{"num_hidden_layers": 14, "hidden_size": 192, "intermediate_size": 1536, "norm_place": "pre", "bias": "none", "tie_word_embeddings": true, "init_std_up": 0.0278, "weight_decay": 0.15, "schedule": "wsd", "final_lr_fraction": 0.05, "max_steps": 3793}
Each number is 200 + 30 x the weight over its row's rms, rounded and kept within 0 to 999. Layers, rows and columns count from 0. The size before them is the row's rms in percent of the matrix's.

# layer 4 MLP gate, 1536x192, rms 0.0912, rows 89-105, columns 128-191
101,255,207,196,200,151,199,175,187,170,190,180,192,159,195,218,181,220,227,208,214,203,264,254,190,194,190,210,220,215,168,229,269,202,210,161,168,176,248,271,243,210,219,214,225,240,171,217,180,178,165,230,170,208,218,165,214,232,204,166,208,187,147,197,240
100,222,186,183,180,237,267,213,205,222,263,263,178,154,241,178,222,242,210,252,195,229,273,173,185,190,225,182,230,165,163,178,145,238,177,107,176,181,164,161,190,226,183,182,222,231,166,240,182,243,233,200,177,159,229,140,168,181,190,213,166,169,221,273,185
098,252,224,190,250,182,150,177,263,248,188,196,157,234,229,211,242,179,231,198,206,224,231,252,187,194,214,181,155,120,234,262,209,244,212,190,209,235,193,195,206,121,226,216,201,219,137,203,177,200,236,150,190,203,160,169,224,241,220,177,250,185,235,202,180
088,232,216,183,199,210,236,220,191,240,257,235,136,193,237,115,182,223,140,227,197,202,191,209,141,177,148,210,200,217,178,185,190,193,177,129,224,199,176,181,203,208,214,171,184,182,197,243,200,208,246,178,158,190,186,220,194,247,189,162,255,219,217,205,241
090,226,147,238,202,199,201,169,167,175,225,209,172,255,193,165,190,148,225,182,189,226,182,224,204,163,162,168,228,187,169,229,199,193,194,146,246,199,209,190,206,196,151,212,193,160,172,185,190,171,193,230,205,181,202,192,247,176,175,185,212,205,229,217,229
092,139,198,212,220,164,219,251,202,175,185,198,204,185,170,126,164,152,196,226,257,205,192,199,222,198,155,180,166,216,208,183,160,246,203,234,213,222,263,171,230,195,183,151,200,177,172,167,189,236,212,219,167,215,189,173,223,183,212,190,225,230,270,215,154
099,233,166,214,211,192,168,168,209,256,242,179,223,176,214,173,204,223,192,180,224,220,297,231,207,203,195,188,213,164,250,242,191,273,166,184,213,214,209,195,172,192,191,209,145,235,207,165,275,224,200,211,235,176,210,152,216,144,211,191,221,238,222,231,201
096,193,210,271,196,181,175,241,218,187,141,223,214,203,235,191,116,157,215,153,203,194,252,191,214,235,189,258,235,230,125,194,182,217,233,223,247,233,186,234,144,162,179,238,259,223,215,138,226,227,202,226,189,214,179,187,207,217,210,154,224,214,202,187,219
106,203,196,136,177,213,191,191,187,177,263,222,140,145,203,214,197,223,182,255,198,209,168,211,191,230,209,170,139,184,212,198,167,224,162,181,164,254,207,189,200,237,210,224,252,191,198,165,198,243,204,157,207,186,194,239,202,169,201,178,179,199,201,178,227
097,220,141,224,229,234,212,173,172,195,273,273,159,202,174,223,236,206,185,195,191,227,167,232,237,189,198,216,171,217,210,217,149,213,259,221,164,136,213,224,191,229,195,213,209,249,203,228,207,201,205,137,193,241,184,181,211,244,203,186,214,213,162,201,123
097,271,130,193,224,154,179,211,189,163,132,187,173,147,238,199,255,243,199,257,200,237,194,210,210,211,172,255,187,171,198,181,222,233,262,210,152,198,221,187,170,207,156,136,232,216,209,168,163,182,169,217,179,192,174,231,160,183,200,192,149,197,253,178,164
096,171,174,241,242,212,210,232,209,165,222,188,227,184,206,160,226,236,222,188,188,201,212,162,222,209,167,172,203,167,210,216,227,212,194,174,192,224,182,169,194,179,226,234,241,209,183,152,238,184,243,177,178,167,187,209,175,225,181,198,171,246,220,173,204
111,220,198,222,147,159,220,243,170,210,274,194,267,202,177,174,242,190,253,192,214,186,190,222,196,152,228,238,226,205,176,218,266,140,246,185,227,197,175,160,164,178,226,235,178,182,174,191,178,151,202,199,230,233,217,237,210,261,243,194,161,231,240,147,158
111,223,151,191,201,229,199,152,214,231,126,202,184,209,243,171,169,184,223,223,218,262,206,226,159,244,178,224,176,183,216,260,127,218,220,214,177,205,240,185,207,192,191,231,164,226,119,213,205,191,167,138,192,189,166,211,179,189,158,203,241,202,190,223,179
102,218,164,195,229,207,187,175,189,200,230,172,180,173,201,205,166,204,245,221,238,227,197,263,186,212,237,210,219,235,183,211,238,248,165,209,205,208,207,242,202,198,191,203,203,204,149,202,234,204,202,215,202,231,216,142,203,231,206,182,152,162,126,213,265
112,229,184,230,211,241,237,199,194,182,196,223,137,169,218,223,202,192,210,207,208,215,225,222,203,200,189,248,197,207,192,244,215,150,224,219,195,155,208,227,125,214,210,205,207,206,85,197,174,189,196,183,197,186,155,162,256,182,151,198,139,155,173,185,197
108,147,168,230,214,163,220,176,192,193,222,227,242,200,243,168,200,187,216,218,214,230,256,172,160,209,225,209,190,203,198,213,197,179,187,215,193,168,202,179,172,152,212,281,175,190,215,188,220,169,275,164,182,168,195,236,217,237,207,204,213,200,173,198,222
# layer 4 MLP up, 1536x192, rms 0.083, rows 89-105, columns 128-191
101,225,213,207,277,184,185,229,188,192,203,205,233,182,212,214,172,194,260,232,182,167,197,215,171,206,291,141,222,188,153,226,185,200,177,219,181,193,203,238,200,192,253,196,116,158,208,122,216,182,192,210,214,187,203,233,196,219,216,227,203,229,218,211,196
101,218,182,166,187,192,204,213,283,207,177,252,168,198,229,237,193,194,189,246,189,207,178,207,194,238,160,161,263,212,229,165,192,145,248,189,178,178,165,201,173,222,207,233,221,204,212,183,202,188,227,212,245,252,153,224,204,159,253,155,174,160,282,211,144
100,123,267,172,217,156,186,178,262,205,196,269,160,221,174,257,207,116,214,139,159,200,164,233,176,198,172,238,204,157,184,185,260,183,235,213,226,236,217,195,194,135,228,199,235,198,212,195,228,221,224,199,212,287,235,179,190,169,193,193,214,191,253,193,174
091,203,245,198,203,187,154,194,176,221,210,164,174,216,196,253,213,233,201,215,189,201,155,144,208,214,219,199,223,216,186,152,208,188,203,190,182,205,135,190,199,185,207,166,248,191,187,196,195,189,190,192,181,253,218,179,250,261,219,232,205,214,205,254,234
095,207,218,160,167,219,202,226,149,256,160,172,145,179,164,209,193,239,284,229,169,261,251,208,134,212,214,179,235,204,185,201,192,245,175,193,181,212,236,161,179,229,179,221,182,196,222,225,210,205,227,211,197,179,202,194,215,221,200,231,194,201,193,204,226
093,206,162,218,185,135,166,229,199,167,192,241,190,217,179,211,190,183,205,177,210,184,166,213,216,186,177,222,148,170,158,219,215,200,195,212,182,225,210,222,235,208,218,222,215,227,150,148,209,163,205,191,216,242,114,222,182,217,209,206,244,172,194,225,261
098,215,227,138,172,226,253,240,230,229,180,235,236,184,150,102,185,201,209,180,170,219,201,250,214,170,254,149,215,227,244,200,176,184,215,170,188,188,165,240,176,238,247,216,177,246,193,232,164,182,141,215,217,231,246,217,196,223,220,218,263,179,228,183,242
092,251,184,206,193,210,172,239,194,141,182,217,221,207,263,247,210,173,139,236,196,251,228,215,197,171,190,209,205,158,202,233,202,236,195,188,174,168,168,181,246,221,185,211,226,163,137,228,168,230,193,207,168,171,167,155,182,168,213,179,257,223,249,244,205
103,160,154,171,238,104,177,173,228,151,159,163,214,221,194,161,185,193,163,199,204,183,181,174,211,183,223,207,168,125,222,227,160,180,229,196,192,251,193,187,224,164,167,224,234,189,217,199,196,229,200,199,200,182,185,163,247,148,262,184,212,196,221,215,248
100,275,165,172,176,219,230,228,244,189,172,200,209,208,222,212,193,209,190,225,207,179,201,184,172,234,172,179,235,172,180,201,172,212,185,181,245,244,218,204,173,146,206,204,170,210,196,182,210,227,169,192,201,139,221,180,189,186,195,192,158,248,218,203,222
097,288,187,164,147,197,171,199,210,219,204,216,281,206,197,143,223,203,205,220,173,234,185,205,149,191,195,187,163,181,177,187,240,176,204,210,195,200,177,235,219,201,178,205,194,201,165,255,205,217,233,236,220,176,236,182,217,164,213,240,211,222,196,235,142
098,201,258,199,227,157,232,208,150,187,189,192,159,161,181,171,181,246,223,228,185,203,208,225,206,205,160,218,220,254,193,216,134,180,169,188,177,228,223,213,164,213,199,198,236,193,202,216,191,200,170,215,164,213,208,216,223,224,217,159,184,221,180,150,233
104,176,202,226,214,187,201,159,192,274,212,257,269,194,175,166,176,149,192,222,163,198,184,204,193,213,229,241,217,254,204,199,185,192,217,214,202,172,201,225,187,201,181,155,145,205,223,208,199,182,219,238,206,158,177,232,159,222,105,212,179,297,175,205,183
111,190,232,157,204,213,210,209,262,193,206,167,220,257,188,223,214,192,256,203,201,196,194,133,216,169,154,181,232,208,258,114,191,184,197,276,170,220,177,214,229,160,218,194,232,217,221,214,170,188,207,241,231,200,249,176,190,232,218,251,145,197,217,193,148
099,227,201,261,206,237,203,196,207,140,220,189,179,236,261,255,257,215,143,258,206,195,212,196,203,213,221,188,175,206,216,108,189,159,188,215,162,230,204,201,205,207,190,139,231,162,214,248,179,157,186,224,188,176,220,219,215,200,201,226,194,262,158,171,185
102,187,138,146,191,221,181,178,186,99,189,190,209,212,187,195,138,192,183,236,193,217,192,234,149,174,193,259,249,217,195,218,181,215,187,224,242,223,210,199,191,262,178,192,186,175,189,242,238,206,203,186,215,231,208,179,230,159,222,203,182,172,186,167,260
109,196,168,211,97,205,184,178,265,234,184,220,213,212,222,213,226,225,164,201,149,217,170,168,176,229,160,187,159,135,212,189,188,182,156,136,165,209,215,83,169,162,196,223,207,235,204,187,197,187,187,212,208,229,225,207,206,214,179,192,182,244,184,187,230
# layer 4 MLP down (transposed), 1536x192, rms 0.083, rows 89-105, columns 128-191
102,162,199,209,235,164,188,203,183,211,205,216,200,177,135,210,189,220,212,168,231,206,182,228,200,215,134,226,158,218,169,338,188,171,222,185,232,193,241,203,208,230,253,253,193,159,226,217,203,201,223,190,228,211,196,241,158,230,206,200,203,176,244,161,225
103,230,189,208,185,237,229,199,246,196,182,203,179,214,198,209,180,215,254,180,205,200,187,235,199,232,163,208,236,204,227,210,116,228,137,177,199,223,169,172,177,203,258,249,208,167,212,150,237,168,185,220,224,202,179,195,151,187,166,214,209,253,201,208,217
094,164,179,201,245,204,212,228,216,180,194,281,166,152,211,170,197,207,177,166,183,181,208,212,216,206,178,185,227,200,172,135,258,203,225,199,228,199,212,196,198,165,233,158,198,211,221,201,222,175,212,204,240,177,224,230,195,192,153,253,161,194,193,189,166
095,178,197,178,198,229,254,134,202,201,159,185,188,206,168,208,201,216,220,247,222,218,251,217,138,199,182,217,189,182,178,280,216,239,240,226,206,238,240,226,192,176,194,190,237,159,162,209,200,172,202,187,201,165,157,235,219,241,194,197,199,211,191,239,202
094,187,233,191,204,175,208,229,259,217,217,197,184,237,182,214,216,207,170,228,212,181,173,189,161,171,161,165,234,191,203,253,139,179,230,174,205,174,183,179,147,219,258,206,288,180,250,249,227,244,199,239,232,188,171,219,211,203,277,229,229,151,209,172,237
096,170,194,162,223,238,245,241,276,173,161,156,177,168,226,206,209,222,151,192,189,256,221,190,219,223,219,193,201,200,224,131,215,235,190,194,152,188,197,221,172,195,195,171,141,213,243,207,164,170,187,167,203,225,205,166,246,219,215,181,213,224,195,192,201
098,166,207,109,182,191,201,195,232,286,227,189,241,161,172,191,228,218,188,261,203,201,169,202,232,171,185,185,211,247,181,134,180,211,171,181,203,188,178,198,259,237,258,243,178,177,243,186,193,158,188,190,174,172,217,226,200,211,255,204,247,246,189,223,186
094,146,168,158,214,215,179,210,170,242,217,206,239,137,185,186,233,166,192,171,214,210,170,179,189,223,160,184,220,226,225,241,207,211,189,281,221,215,186,234,173,172,194,163,231,197,223,180,216,150,217,206,181,194,225,219,196,220,226,198,221,180,215,198,188
103,184,203,213,268,230,185,189,203,220,187,227,238,186,197,189,223,253,198,224,152,234,187,222,132,253,130,126,153,208,243,130,240,186,190,203,217,183,235,154,110,181,213,192,192,184,189,183,212,223,186,140,231,165,159,215,214,219,223,188,198,237,190,203,206
093,223,226,166,233,208,214,158,174,198,274,200,203,242,216,239,173,174,250,235,236,175,217,183,214,201,200,193,198,194,188,250,213,172,191,198,211,204,248,204,204,191,192,201,185,176,160,141,209,182,140,189,249,169,208,174,220,211,186,173,186,143,277,211,230
096,220,276,191,263,194,171,188,226,223,134,227,210,212,174,204,205,219,222,202,198,197,155,246,178,233,210,204,183,201,170,151,167,202,245,203,212,190,228,206,232,197,269,162,256,154,133,186,158,173,167,245,210,232,223,171,210,190,177,170,218,210,181,191,216
097,171,254,233,212,216,198,218,169,155,216,224,158,233,228,173,191,186,243,180,214,193,174,224,227,243,232,226,191,212,240,201,239,202,170,246,202,183,225,238,190,194,200,228,178,234,196,199,186,216,211,137,199,199,226,225,193,216,190,132,103,210,208,200,181
104,157,221,212,208,209,198,155,190,195,202,185,190,172,151,227,192,218,201,170,228,195,162,219,242,202,204,217,207,146,194,181,229,218,212,206,211,232,165,197,184,236,217,204,212,228,212,245,201,214,191,200,266,187,210,171,190,164,199,253,166,200,186,204,176
103,228,200,175,198,202,208,174,242,187,170,158,183,212,220,209,186,171,207,196,195,202,229,190,180,203,176,195,199,200,212,384,234,205,220,211,189,224,233,190,187,211,196,203,211,177,57,182,177,144,176,131,184,193,193,172,186,186,164,162,225,174,150,168,210
099,199,202,211,184,236,211,202,188,132,235,187,222,192,218,174,152,182,202,180,246,188,201,229,235,229,135,155,237,234,205,191,191,167,180,245,192,124,228,189,227,168,146,235,210,194,152,184,146,239,170,182,197,173,228,191,182,215,166,235,196,252,234,225,237
101,191,175,207,214,188,196,188,178,158,240,199,171,221,204,208,218,218,173,196,188,210,203,238,252,179,184,209,206,232,200,91,198,171,193,226,213,202,218,247,161,243,203,174,207,159,204,236,206,209,223,156,204,162,192,211,188,188,223,176,230,185,245,217,283
100,207,152,193,222,180,171,177,246,235,195,262,222,201,198,194,204,178,246,198,157,205,226,164,226,274,197,122,199,180,213,109,174,243,173,187,215,274,158,222,172,199,160,162,211,198,242,191,191,231,220,214,216,171,260,188,163,205,202,163,221,217,228,200,197